Weights of a small transformer language model: width 192, 407M tokens.
Each number is 128 + 32 x the weight over the matrix's rms, rounded and kept within 0 to 255. Layers, rows and columns count from 0. Numbers have three digits each.

# down: layer 14 MLP down (transposed), 640x192, rms 0.0606, rows 100-168, columns 96-191
# up: layer 14 MLP up, 640x192, rms 0.075, rows 101-169, columns 96-191
down100:127126129129130128128128127128127128129127129130127129126130128130128128128134129129130128130129128128128129127126127127130127126131126129127129127127127130128128129127127132127126128131128126126129132128125128126127126128126128130130129128124127129127129129130125127127129128128127130129
up101:109050194141059205117072162132199127129184049149065123161203167020101158255152061137059136166157120085141116163174120138116099065165165117080113040089136106163160144086122037123189155145108162168146102175068198199201109105163123142207017111125120169058148020111157135139068174150079123154
down101:188173062113255102135147072086000108166099205133248157138035006172066103000102163041235148093095114145125167099025066095158090229120130154089093152163207175053112076116078176039077056142178114105120188135177057115101091149188133125091174174151176069230109197116093057174139069089161184061
up102:129128128128128127128128129129129130129128128130129129128128127129128129128127126129128125127126128128132131128127131129132128128128129130127128129128127127130130129129127125125129128125128128129127126127129129128124131128128127128126129127128130128128129126129129126129129129128130130128
down102:128129128129128128129127127127129128130126129125124129129129129127129127129131127127128129129128127126129127130129124128129128126130128130127127124127131128127128128129126129127126129133130125128127129127126129124125130129129128128130129127127128128126127126127127127130129128125129126128
up103:160168168119125100042111164177087071143177092134132240179163180108118128082157059125085092118143115134119144149202115123118160136105134133123127066139124076196119167139122157126117080099119158223113203126178193140110094063137108122042127195072164133126177168119153155168099097206170182124
down103:222137102114130103038087042145197205144095190123143093117102082150119132116153161151130193057150158161078085114119183087074108185116141120119096134051173107076204104184150177168157143196030171141182139131103091032203220128024193107179158106131151117086029056104104158059098149080139124134
up104:036169204063180132108157097171115149195119162088063149109134093103113091160078131110109131113152158152171143186138077017050086026181128100088123136123069111162071153127097100147198236073076102168059183058175048095102103118155147093102126100089213171064154135146130121122090098086244177208
down104:042030088148058152215100137145116169133127091118138082188127136121195176089100102099118158154119055116127039055144170115162089120103102093167088188065094041081096119017063173119069083099174130179190146233139233181094066059093099164122211070131114091255144076041128153070203104060106106017
up105:151189110089157126157063151090160059135133160092143138142128132047160062248090161140117044075108037063164072156152128117036059172158040098119120133134206156096136142034068037115212152131070149092107171146115173203139087101183084059141061113181167188142185122152185152152108076167205101133
down105:088133101225100120129135142123053142140075205123095072207184151110127138147052123131140162100185098062100182152041157124135173106129170136091067133080175086075091140150152167141090090143197110193119184193080113092191119086082133246214121130128124130140107182199037105173141083057124139093
up106:155105138078072064094182069149157128139104191182075164044209165124078046140165073125142112127154068137213154162145168190155047174152052133078095065118099142153121082150130074000114146108106077148089128114144144128140158097082143098095166095068116220136090069117140126132149138073109098113
down106:099201080153064252048093155146069166147121062057151134104114136138134189173209169132122162144116140080071171078092112077115126102190131119150129184151118150117173162112066128213174101060121222244175171151119118113167245127170140185095110207129086103211152166186171113127133193178177122150
up107:127127129129129128127129127126126127128128129126129127127131128126130128127129130126128127128130127128126128128129130128124128129128129128127128130127130128127128126129128130131127126130128127128128129131129128128128126128128127128128126129127130127131127131128128128131130131128126127128
down107:128130128128126128128128130129128127127131127128129124129129129129127130128127127126125130129128129129128127127128130127126126128128128127132129127126126129128126128127130127127130128127127129130129127127129129129128128127127129127127127127131130129127127126127129126127127127127130128127
up108:160077123200108086159090102085097097069073130094212093136127150139116141222109162124092125138072080150185087131122155173065102095088125181112240141149197141086119139000126206114109120141163168072005190141196177176170199090148185130133063078110161101212027114061143119092157127150110134163
down108:152100198128146177115197125151083176102172108083074067153167221109063142202078082106168159189140028088110085045103163118186147134149202178166058074118124194196143143134137195069204026084029139210161081093109121093119058181080096060109146155120088141023127152127144151121107225179119145097
up109:127116167114124111137144136129180140169158166109136145108064088032072094199118165090125092124080142141162089184160026081098000151185127055140156118065155165105114036090060121151172165080149145156140151161151113170078104044238066066133076100128191108165129118177074175086085058138150246092
down109:137165142155064151110086133143147096158123130137131106149154140169126123148062049130093148084209042063115235179120126127150154178101114213123066075142108155160099178180125068117097074158080134181200121183071183144253159129019179136123156204041054176090139000135094082190099217176082035160
up110:127128126130131130128130127128128129125126130126128129129128129127129127127127128128129128125127124127126126128129128128124129129129127128129130127127130127130128128130127127130131129128129126126128127130129129127129125125128126129128131129128126129127125130129129130128129129126127128130
down110:127128130127128126128126130130127130129131128128129128126128127129123131131129129127128129129127130128129129126127128126128126126127129127129128126127127127124128130129129129126128128128127129127129131127127130128128127127124128128128129129126127127126126127128131126125126128128130125127
up111:129129127129130129128130129129128127128128128129127129129127127126128128127130131128127130128127129128127128129127130129128127129129128128128127128130129128129128128127126130130129130128127128128129128126128127126128127128128129129129127129127130129128129126127127128128130131127129129128
down111:127128130128127129127129128128129128129128127127128127127127127128129131131127127125127127128130130127128129129127127129128130130128128125128128130129129127128127128129130129125128126126128130127128128129128129126130128130127127128126129129128128128130128128128128128126126129128128125129
up112:128127127133133123123130124129130125128127128126127127127128121128130128129120127123135128131124127128126127121129129130129131133127129129130125127124119128140135131129131123122127127124135130130121125128126131123124129131128119125128132134126130131129132128130123126121129131130125127128
down112:130127132133129129133127130123126126131128126137129132133123130123130127125133123122126128128129126127139124132126127128128129129131125130123131127130133124127116127127122129129126124137123127123133137125123124127124122127124128129127129120131129128133125128129132125128126127120126131127
up113:082154145135121109069070068141176037139168181066141130140209067207131147135153160107133077115132112061168129061180131086130102078255043212115147100134150193159131098143153190168246157181127067121102158196144189135128141122172103111171132131097123108101129048095192050241022058050243157238
down113:122117118167139143150081211131084096077166139150200097114075243125128146024127071070158145210082107199131203178081104119175162095120104129105146178221161053168175115158108137073147115126194071248206131093158098156126218092087027187047108158096148110161034232247130210061215135153073096063
up114:104128127092145178116018147168251160074110106148119190092173037067113181204137060104133189183107156064107116120068101132104075198070140117071066101151119171166129165186149178148125195136153118069103083141133178191119129007048123137100091107182146154124145088118110130090161136174138086179
down114:153104131093086112239175109116059061088115122155166132137060188189081148065111167119074087104153101152128134163169152139133172156113187153098172148143146050079073123085127073083149049157125102146149185104173130031090199157162186106131161199051105036111071127120095099149032109148161108068
up115:127127126129130126127131128129127129129130131129128128129129129127129127128128130129127129129129128128128128127127128129126129129130125127125129126129129128127127126128128129130130128128126128127130125129127127128128127126128127128130128130127128131128127128127129129126128129127128128129
down115:127128131127125129128129130128128132128128128127131127128128130128127128129125129124126129130127129128128128127127126128127128130127129127126128129126127128129127129130129128125127126126128127127128130130128127127127126129126128130128129129127128128128127127131129126127128129127129127130
up116:129127129129127128127129127129130129128130128128128127128126127129126128125126128129128129128126129129129129127128129129131128129128127129129127128130126128130130129128128127125127128126129129129127128127127129130127129128127126126128128129127130128129129128128129126128126127130129129128
down116:129129129130128128128128127126129129130125129127125128129130128128129127128131128127128128128129128128127128129127126125129127127127128129126126127127130128128127128130128128127127130131130126128128128129126127126127128127127128127127128125127129129127131127128126130128129128126126129128
up117:106159148087062217110082129146236105183121139142106136110102112033129151158148149105104064118145084065141136182155073156110088098184083145165133079113128171103141117078196106175190200114097125087077105160073213118026099131221169079219098092103107165067165057117099104139036093131241118204
down117:161011131249142105090200126136089061047183120154094162141175042194087066075094100039149121109078103144120168151108105081166108143103117137128087124173086114169123110101118030114113000009221128204160195117008085145214185068102136146086180171131125049149193118096096118084162028102060139054
up118:092161132123129131117167109062127068172175108167095091108137139092199104170141177085161090090055100161162215133093102040103109058050070150089162109227140008058093101039031149143158193132190096025071208148147112092147222091131139074186156063116182110218149180091148136128162081114115098206
down118:033136168057056147112192159094098127168081126110121167203121105114118104069151031025097082071088167075117201226151099107099138151059154146207067122161065110132146131104125128116067068141190106119192067125136120159155183120083031069153203194110128168170240091097048100088175173123123088059
up119:058081128115117174128084088123127060095062051060101088055129123213113156155255099104079087083113138069151167119145130182149182091094141098133152118139111091187099082153137018127114200100099203131168126170122198157093138083144084109116122118074087179150165105093136095199109114170060122251
down119:146201137135138092145157120198225185139189229163179174164153079058145122169000109134126154068095131164140082188109066076183089228115218152136088047120195117148138182089149206140094089108186050105094174113178091115191195137152157104130085152122163126073134090164134121127123128129131195074
up120:152115180148193089081067057102096057000160089131070140145147132185089159147119166069127177109098175151120040139082066200134162053134095151148136131083102091101105142027158153177182123146131179046077131146158116174174244223084171148099106046163108129117020170126143119145197058091128148127
down120:119119223172142196113132112122127043111157077123117121141151132146081140153099122078140142179092081034091115086070132144128104104073115173105134152110082128121088095168217160066132088113109094160210085168122129075158114142117148206085177129142134081092185119138112143109072199155059218101
up121:129128128131129128127129128129129128126127129128127129126129124128128130128128127127131129127127129129129130128127130129130129128128129129128127129126128128131129128128128128127127126127129128129126127128127131127126128131126127128127127127126131129128130128131129128127132128127129129128
down121:127129128128130128128128126125130127130128129127124128129127129127128128129130126126128128129127127126131128130128125126129129127128126130128128127130130126128125128127125129127126127129129126128128130126127130125128128127129129127128126127128130127128126125127129127129127127126129129126
up122:128129128127127129129126127129129127128128127129127130129131127128128128129129128129125128127129131128128128127127125128128127126131128129129127127128130129129127128129130130128130128127129128128128128127127128130128129128127130128128128127129125129128129127127130128129131126128130128128
down122:129126128127129129128127128128129128126128128127125130128127129127128127128128129128131126126127129125128129128130128129130130128126128130127126129129128126128129127129127126127126129127127128128130128128130130127130131127130129126128127128127126125127125128129129129130126129131128130128
up123:126129127130129130128130126126128128126124128127129129127127129126128127130128130127127128126127126130126127130129129130125129129125129126127129128127129129130125131128127127129129130128128128127128125128127128127126127129129127127128128132126127127127126131128127129129130129127129129128
down123:127128127128127128129128130128127126128131128130129125128129129128124129129130129130127128131129130127128129126127130126127125130128127125129129128130126128123129127126129131128128127129128126127130131127129129128128125128128127129127130125124128130127127127126130128125128128127128123128
up124:127127126128130127131130126126127129127128129128128129127128129126129127128127131129125126128128127129126131128128126129126129129130128129127129126130130128129129126129127129129130128126126127127128126127129127130126127127129127127128128129125128129128126128129128129128129130126127127127
down124:128130130127125129128128132129127129127129129127129128128129129129128128128128127124127129129127129128129126126129130126125126129126131125127127129126127129126127129132129128125128127129129128127130127128128127129127128128128127130127129128126127130127129127128129130128125130126128124129
up125:135199110118198103108085109191178183157181160106129209180130125143090139116143133085110129019175120174144104125145107055126101026095085182127158139139225083155137148106099169030091087136187162081100100103129037151086201121062120052107043100143112047157191211171141111141150113130128161150
down125:139133054073228147195105119091129049134092053106147152158160051133175142084151131043072140131203151154114068142077087119236138151106080200151114193120186177140129167154196208194125129191119091099167119091076171144121133081118120122109140096129123109129181136109158102084086197175100123142
up126:127128129129126129129130125127128128128128130127129128128131127127130127131129127127126127128130128129127127128128128128126129126128126128129126130128131127127126125129129131129129127129127128126128128127129127130128126127127130129129128127126127127129126127129127131131130130127127127126
down126:130127127128128129129127128128128131126129130126128127130128128127126128127126129128128129125127129126131128128129130130128128126126126128129127129127126129127127129128129127127124127128125129128128127127131129131130129126130128129128128128127128127127126127128132127130126128129128128130
up127:128128127127125130131127126128126127129127127126130130128132129127128126130129129128126126128131130128128131127127126128126127127130129129128129129128130128128127125129128130131127127126128128127128128127130127130126127129126128128127125125128127127128128128129129128130129127127129125127
down127:131127127127128131129127130128129129124130129126127126129126128127130128127127128128128129126127126126127126129131130128127129128127129128129126129129129127130130127130127126127125129127127129131131125129130128129128132127132128129128125129128127127128126126128129130130128128129130126129
up128:144134135087038070127157088129196144185121098157112125082084054086087131232161171100119168137091101191126106169179140110038106108235135057101157099135155133149101153147136113077109046091113182114104125168071130253174132198185113145193113112096131094161154083074174145148018096118155100135
down128:183144246125109092086136137107100099148078141139144109152188148119074133064129104140150100047223085049124190096157097166182179089105155179085085127097096104059184052197131042109042126166168128090195074142097022142215059128079191142126173255173069195096169080142050040112119151255135130103
up129:114103103125248120055101099166178221123084094184110110140093112089098160122140168060141155120163140132127098144185034128064069116135138221172175146187120127203071110165057068095114074107076117083129217156175170129186101005132146115151131160185129139158127204151042096196088069070120158109
down129:176124195207103138183089215189109125054086053101196027118153132184126105124067067230162191103089038100124112153109167098200214097095229187109150104058097118154225088123231157217120049120142000127113081106089057182128140140111093136163101100111104193119174146157149085141144165189168098122
up130:124131129127128128130129129130128126128127128127128126129127129129127130128129129127127130128129130130128126129126127127126126128127126127128129129128129127129128128128126131128127128128127128127129126128127127128127128128127129129129127129128129128127129124125127126129128127130127127129
down130:126127129128127127127128128129128126129130126128129125129128127127128127130128127128131128125131128129125129128127128130128130130128126129130126131128127128129128128128127128131127126127126131130126127129128128129127129129127126128127128127131127131128129127127128128124126130128128125127
up131:162166196166085127118128083132165124104055229101105195078106129142052149168133078089188155130105121101137069122141124204199064103109115115121225133176112130131103072137131142075148189093148138127146141076051079151130162096171161080093159108120155161144085059014173125146117136108203145128
down131:095054054140115199094074108065093127114115138148115145154148070160127195095173105115088185197185112064123206016126163107168173164166117062076068108159147120081115144189134083136059126098083177205121088194125154132153176137095128105098127102143097150195088157103054111128188205185109089140
up132:129128131128125127130129126126128128127129127126128127129128129128127127128127129128125127128127127129128129128130125126127129127128127129126129128130129128128127129129131129128130124127127127128127128129128127129127126129129127128128127130129128129128127128128129128127128128127127125128
down132:130127128128127127127128127127127128128127131131129128128129129127130128127128129126129130128127128128127126126127129124127127129128128127128126129124125128126129129130126128128130127127128128127127125128129128130127129125127130130129129127126128130128127128128125128129127128128128129130
up133:079117101171108157156085101191155203167121087195089102163087122028016170221155211075048140140094051161039150131188093099143114120140031155179231094149118109221092132188093079120123084122109140085192220249174196209133159056126118137111090095161073093140104116055112129147076118121105117123
down133:126099179083134113156167130082098049112156189074132103127190130160170080130142028245201114079101182119151164067097140077177086125080236050096149161117164113061144110050167110138201128090193076186080024085094089151120108169136126044183189207137166158140205153198115100111082113168165113149
up134:128128128128130128127129130127128129126128129128128124128127126129127129128126126128131129128127126127129128130130129129128131129127129126127127127126126127129128130128131127126127127129129130128128126130126127127128129128128126128128130128126126127127127129130129130126126125128129127129
down134:128129128128129130127129127126125130129129128131128131128127130128126126127127129128128126130128128130128130126128129125128127128128128128128129126128128128127128127124128128132129129129129125127128129128127128128127124125126127128128127127127126129128127127128127126128128127126128130126
up135:128201154031165091092173061185193219116116157144071152137065088124151110255113116111171063108097131099078131154140079041092098152139110072128157135129162131177089188170160077169140185134180156169075166114128133145101152198172100134035129184106148249123084126184204114080106104207135247166
down135:084111119182202100224151160017135122213107096137242064104129076088113122055103073108064146119083118141183175042152142155200208138195179177143129147128076132077145015028187184041099133060127058084114062121065125131159125085143134168198098176141229028150207059082093108117156146084174108185
up136:129129129127126128131126128128130127129127127127129128127129127127127127129128129128126129130129129128126129129128126127129128127130128128128129126128128128127129126128127128129127126128126128127127129126128127130128127129127130127129127126130127128128129128127128126127127127126128128128
down136:129128127128127130128127130127127128127127130129128130128129130128132127127128128127130128128128127127126129127128129129127128132126131126128129130129128128128130126128130126129129129126127129130130125129129128132128131128131128126128126128127129127130131130128129132130126128130128127130
up137:105166175070142156111173118094211207093235158096127131114090075138151119159159178143179174184072094188143176177163162205030135102113118141133216109095160090123154092143123167138099138047200164103174160157193070226164162129162152176111210167122135104112097155204235078171117141119106091133
down137:002074137110118127184135145045150115069137181075093122193074072161162152146172135093128068110155154071172075064177122205165112077062087088202102115160173115140187070236238031114060195061159191153188092083074134145114167080145165121213148102128193148138157120121218101138121150170034120151
up138:127130127129127129132129128127128129127127129128128129128129127129127128130129131129126129128128128131127130129128128127126129128129127128126130127128130128127126125128125130130129128127127129126127127126127124128127126127126129128128126128127128129129129126127129127128132128127127128128
down138:128127130128128130127128127129129128129129129127127125127128129129129128129127126123128128128128128126127127128127131129129128130126128126129128130128128127128129130129130127125126126127128128128130127129129130129129128128129127129127128129127128129127129128129128128128125130130128124130
up139:131129127130130127126130128129128131127129128129129128127127127127129125128128126130128128131129129127130128125125129126128130128130130124128129132130128130126129127129129128131130128128129127128129128128127130126129130128129129128130128129127130129128128127127130129128128126129129128128
down139:127128129127129129127128129127128128127126130126129126127128129126126128130127131130125129129128128129128127129129122127129130128129124129126130126128130126127126128127127132126127128129126127127127131126129125128129127129129131129129128130126130126128126125128128125125130128126128131129
up140:127128127130129129126128127128129128126127129128128128125127124129128129126128126127132130128127129127128127127127129128129129129128127130129129129125126125132130127127127129128129127127131128130126128128126131127130129130127126127128129128126129130129129128130129127126129129129127129128
down140:127127129128130127128128127127129125129127128128127130129127128126124127129129124128129127128128128128131127132128124126131128127127125129128129128130130127128124129127123129127125126131126128128127130125127129126125126127127128126127125128129130127129126126125130126129127128126126129126
up141:127131128126127128130128128128126129130127128128129129129131130126130127131131129129126127130132129128127128129126126126125127127130129128127129129128129127126127124127128130131128127129127128126131129128129126131128127127127130129129126126129127127127126126127128130129129126127126126128
down141:128127128127127129129130130129127129124130130126129125129127128128128129129123128128128129126127126127127127126130128131127130129126128127129129130129128128129129128129129127128127127126125130130128125128131128131129129127129128129128127130129127128128126130129130127129127128130129128129
up142:098128078128112098110091160128160071161134176132128117082121026125085081115172013105148053147102135128118155136153112130121115088184108127044103171075103173144177097075193128186218125038191133127152123154081082179135129113113161083207081142162082160060084107081042139179148041138174083167
down142:185065169160125141179120117113133171140134074125102137113216144114176042195071242161160166085156131096195069086120120116071143110036088153098136141151164058126099207127113184136076143150150066146079158090133127105153189132180143185142134085116141068214109149150190088127098180147091077167
up143:125128126130128126128130127126128127125126128127128127128127128127129127128127129127128131127128126128125127131130125127126129127127127125129128128126130129130126129128129127129128128127128128127128125130126128129128126128127125126130128131126125129127129129129129129127129127128129129128
down143:127126129126127129130128129128127127129129129131129129129127129128125127129131129131128129128129131128130127126126130126127127130128128125128127130129125126125129128127129129129130128128127127128132130128129128128129126126127129127128128128125128126127127128127131129126127130128128125127
up144:127130127126127130131126129126127131129126127127129130129131129127128128131128129128128128130131128129127129127128128129128129127129127129128128130128128126128130126127126125129129128129127128126131129126130129131127129127128129127129127126128127127127124126130127131129129128125129127129
down144:129128126129128130129128130127127129127130131126128126128128130129127129129124127127127129128126126127129129126129127128128129129127127127128129127130130128127129129126129127126126126125126129129129126126129128130128130128129128130127129128127125129129127128129129128131126128128130127130
up145:129127129129126128129128126129128129129129126127127127127129129131129129127126130128130125130127127130128129127130129127128129131130129129126129128128127126129132129128126127127128125126130128128127130126130127128126127130128127128127126129130131130131129128127129124127128128129128128127
down145:129129128128130126126129127127129127131125129128128127130129129128131129127131127126126130130129125129126126128126127123129127128128128128128126127124129128129127130128128129128127128128130128128125126129126128129125130129125129129128129123129130130128131127130124128129129127127128130128
up146:129127127129128129126130129128127128126126128128128127127129127128130128127129127127129127127127127128128129128127129128126129128129128127129129127127129126128126128128128129130131129129130127127127127128128128127128126127127127128126128128127128127127127128127128129127130127128129126128
down146:127126130128130128126128126127129127128130126127128129127128127127128128128129128126128127128125128128128128128130128126130130128128128129128127127127128128128127129127129129126126128127128129127127130128130129128128128127128128129128128128127127127127127127129128128128127127131128129128
up147:125128126130128125129128128126127127127129128127129127130129129127129128128127131128128128127128128127127128129130127129127128129128128127127130128127129129128129129129127126130130127127128128127129126129128128127129127126130126128129126128128130129127127127129130128128128129128127129130
down147:125129129127126128129128129129128129130130129128129128127129130129128127129127128127126129132130129129128128127125127128125127130131128127128128127128128126127127128129129129127129126129130130128131128128127128128128126127128129129128130128127128128128126126127128129126127128127130125128
up148:144201180138217156192038131109149126147121115118156081078130082103086130107144134113158112064099065084097106093225149202127083153189185046127107112062197031155069116138156136162159079164067103088180094193063107143098151059159149174120071192128094096130255101049067128172087103039107115152
down148:128149144110083186152144129165151151068180153191101129135188072143170108191202120106149123098205187135122185096094060084060158152131101187157163098202114142117142128145141115121143179103111150168045120217107131099151129138188134220073141077077204148081065116140191160148135107161203147096
up149:128126126129129128129128128126126128128129129129126128127130129125129125129128130128126129127130126129126129128128129129125128127129128126128127127128129128129128127127129129131130128128128128127128126128127126129128126127129129129129128128126128128126127129127129131129129129125127128128
down149:127130127126125129129130130130128130127129128127130129129128129129127128128127129128125129128126130127130126127130130127126128128127130125127128127128127129128127128129131128126129128126128127128130130128131126128129128126127128128128129128127128127128127128129131128128127128128128127129
up150:152164118182055087183130085138162124112118128193086076127068112250074119166179161129153122109051119170177186112117148056118154082161115138081150106096185091134255105191118072000185114094255188139129094149033005116131181083119081088064111108094085096134038097118146219110111106093098109162
down150:137166139106158155098215067137108109080115080150161243156057161132053126129152027110152177139120124112132168185070145055070123108146136087192128157194145098187156148094079168167061145127044173113184174064188076146130180132097172118098149144108097187125070174173119059132132136147075112144
up151:021097081122041039117079123137171153141149183113098162070158152098181123159156121076083147096148071135062203160206109155143063030153038126088106161209157139106143090093093083025161096118217098036075122122083131123124185047146193098130048146172102125122182145022095090108109106058255130117
down151:110086163067126057137186098148101061105083179100125087096167103092023142106232135071160095131117086153125063142164180141107124021166114145198136157145137092222137115144111129168191124109194124135066100227208084141168140161107126165233165106193122060115239085000167104059183132124149253118
up152:128127128130128128128127126128129127126127128127126128126129122129126130126126126127131129129127128127128127127129129129129130130127127129128128128125125127132130129127127128127129126126131129130127129129126130129128130129126124126127128127126131130127129128130129128127129128128126130128
down152:128129130128131128128128126126128126130128128129127129129128129126127125126129125126129127129128130128131129132127125124129127128128125131127129126130130127127124128128126129129126128129129126128128130125126129126125126125127129127127125126131129127129127126126131127129129126126128129126
up153:178193134192179105168125131165165167126116141109071120172087113214066143157151095095191074134054123112182184136145103093178132096095161196124182152198097099162180165177013094055160137074228137104082150133096179053156123070147105092101108124166124093131118161064126218178159062114166148137
down153:088091186141173124103095100043067241149092094077242138104172225077090150086190113126131146148209176011065128130117089126101117144042105129113112115069251119118123003029131193162068160172087056138153148109098089113098149151137159114204219160022078148181232176103103118141144082076043059146
up154:083046054139216162158130107154159161148180111118143068167225093129116151215123127101077085089132136126141133172122118044025087118117135061153170184170132033186179141130130136038142155108180147159198155096177160226169186124103173104069082091068112118176058151135079169110102144116074146147
down154:162156163091116170096121127152047122212050116106081074072052139142189074110126150176212166154138059105097183113143099187220083185134126163092084018067164206099031124116105160138143158179133035107113075166034185109120027109173015103132163101107196158089230064092161069170042146120134107153
up155:126172224159143042089017077184148173143091144167120145173112146141053030113138085101183221138026088175117111138073118236106149137135084065047172144114103070118169073069098121133191115183191177033059123084125084173082195182134168107109160118105125093166083114119156162154111130075075164178
down155:215127149162135121110060098145175114175040147132157135139146127209135177159035103085169197054100054036050083133060151141124111152111152106130118210142093148079151094134114118169109122117134152070169158088110038172156085155144076105149125134166109161156111065146133211183092171108037140123
up156:126130128129127129129130126125128124127128128125127127129129128128127129129128128127129131128130126127127126129129127126125127128128128127127129127128130129129127127128130130130127128129129127129127128130128128126130125129127127128129127128131127127129129132127128128126131127128127125128
down156:128126127127130128128129129128126128126131128132131127128126130128129131126124129129128127129127129128127128126125131126128129129129126129131130129129125127128127128129127127130131127125127129127131127130128128130129126128128129128128125127128128130132127130128130128127129127129128130129
up157:057136099140133176089173145128172147129065163182208190212153035070107104125124147091129165075143147079079211204124183068123060169074130162065120125127114152174129198100082167106158118107096171103171195096195061170185100083070128144153151204125208114177092100132113108119135172103193174211
down157:142144144097158105130135162131137118099090033101090105187147113210119202194149130061135080122050157073174069031129122156208123134034099039134161118080076161110154122104053103175102121076055065210095137149142114166062112079129248140063100062139045062090067210133187157152151201078147143084
up158:000089167112177134191145116137129140006025112116134189102058134139120118165126106065084107060085152115188138122134179099039106163136058112062146148139170100094086132079146094118078155168127217138191177090121188164116101055133161210099140144148080127153047078200148130083194114163169162139
down158:178158147078052100038116104065177116161168120152155126189202119086138085005110103073120158111119094155156095137148199179137163091230129110152093097080138231141149062244177159136118119024135210149088180168092102085187139126078133107167096147144126120080230102155202089172080091165099139088
up159:128131129129128129127129131129129126128128127127127127127125126129126129126130128127130130129127130127128128128125129126127127128126127128128127127128128127130129127128125130129125129130128129129129128127127127128129128129127130129128128126128129127128129129128127128126129127129128127128
down159:126128129128129130127129128128128127127130126127128128128128126129129127130126126127130126127127127129127129127128129128131131129129127130129129131130128127130125126125129128131128128127127130129127127129128129128130128129130127126128125127131127129130129128127127128127127128130128127127
up160:131128128127128127127128130129127129128126126130126126127125131127128127127128126129127129126127128127130129128128127127128126127130130126128127128130129128127128130129130129129130128128130127130129129131128129126129127128130129128127129128129128128128128128127131128128126126129129127128
down160:126127129128129127126129128132130126127127128129128131126128125129127130127129131131128129130128128128126127126129126127129128127129129128128128128128128128129128127126125128128130129130128128125125128128128128127129128128126131128130128127127128129127127129129126126126128128129128127128
up161:128129128128130127126128130128128127127127129129128125128126127128126128125128125129130130127127128125129129126128129128128129129126129127129126128128127128128127131127130127128128130130130129130129128130126129127130130128129129128129131128127128128126127129128129129128124126129128127128
down161:127127128128129129127128126129128128128128127128127130128127127127125127127126130132128124128127129130128129128130127128129128127129127130127131127130128127129126126126129128130129129131127127127128130126128125126127125126128128126128127129127125127129127128128128127125130127127127129127
up162:098166122133050136031061106095149151168097160105171093179126110187131119212138152145093152094166060047130151096171099131217145175153137150077173129092088085087202138151070132090246106101152101126116145074129147072119069128211102179076082147167046084149179059072145075217046193100197200205
down162:116011138160121133120088124120129114058173171029117144132083235130041101095220117040154035168091124183154096190083120147083145114130173074000076145152127142199106179049209064184015133173148064137103031041095147140145211147027183175181151102054146172151057179128029116088152117182045066146
up163:083166090169094109052097117135109069072028132137124152128087039185115150110122085073053201057173075154072116141147076150108023184190173134153114091085144086173156150154080114130229220166151143087182187096119137154101116125075133118139062198136141085185081101134125116175038128074160189134
down163:150184117080096098150151144125190204164205074200189106174164183130185081124187148055038136108091095164188124229098176137085112104080125170159119178084165122139167117094131129180169122061188130173100077092192126142151160101215098081122152082154171027127149136174084109115106159122134107142
up164:131129127129128126128129128128130129127125129130129128126128129126128126128128127130128127128126127127130130128128125125127128129129128127128129126127129128129127130129128128130130126127129127130127128129126128126127129129128127127126129131129126127127128129127130128123130127126129129127
down164:127126129127130128127129128127125127126126130131128131127127127127127128126129129129128129131126128127128127126129127125130127128129130126125130129128125127126128127128125129127129128130127125126130130128129130126125126127128128127130126128125129127127127129128128128130128129131127127128
up165:131128129128130129126127131129129129127125128129128126127126126128127129127128128129129130130125130129129128128127127129129129127127128129128125128128126127128128130128128129126127129130130129128128128127126128127127129129127129128127128128126130128128129128126129128126128126129129128128
down165:127128129128129130125129126126128126129126128128126127128129126129128126128129127127129127127128128129128130127130126127130129128127129129127129129129130126131126126124128128130127129129130127129126129128129128127128127127129126126127127125129127127127129127128126128128127129129128128127
up166:126129127128130128128130131130130130127130129128127129130128125130129129129129130128129129130128129129128128128127128127128131129125127129128130128128126126129129125129127128126128130129126129127128128127127126129127128127128127127129130127126128126128126123128126130127128127127126129129
down166:127131128128129128129128129126127129130130128123128126127129127128127125131127125125128127125127127129129129130127129130128128129126127130127128127129129128125128129126129129129125128129128129128125129128128127130128127129127128128126128131130127130129129126128127126128125127128127128126
up167:155075111169197185141178067176091185204179106191104210168112151141177102169140080075165123073083168167140132105176078083152084126148161191143091208075084153143110069059097048057129150149146158125104105161150121198135186128122071098164117132108113193170102115172143229103093144096084237203
down167:127197138076106060095123098062121133070081077101163098072137053123145079154173136097128078163160079103100149200163087126121122147105119031117108074137147161151173169150125157150181139156099095026157119136157108049132134078162087147195099101092178098154138128145129024121133111200212070162
up168:127127126130129128127129127128126129127125127131127129126129130126131125130128130128127129125128127129126128129126128129125127127128128125129127128127129129130127129128127128129129129127128128126127125129127128127125128128128127127129127130124129128127129128127129129129133128128129128126
down168:127127129126126129129129129128129127129129129128128126130129126128128128129133130126126129128128129126129127128129131128126128129128128125127127128128127129127128128128130130127128129127129125127131131129129128126130127126129128127126128127125129126125128126128129128126128129129127127127
up169:163124169077087151136106110175132147097209158168152140102100087094077057125142142074099123093103066141061118119076031126151154157223147196152153105158154109148073066066129118107103134100131086183082110172078165187242154147120176072199189102119143089083151123128093125105130213115127126148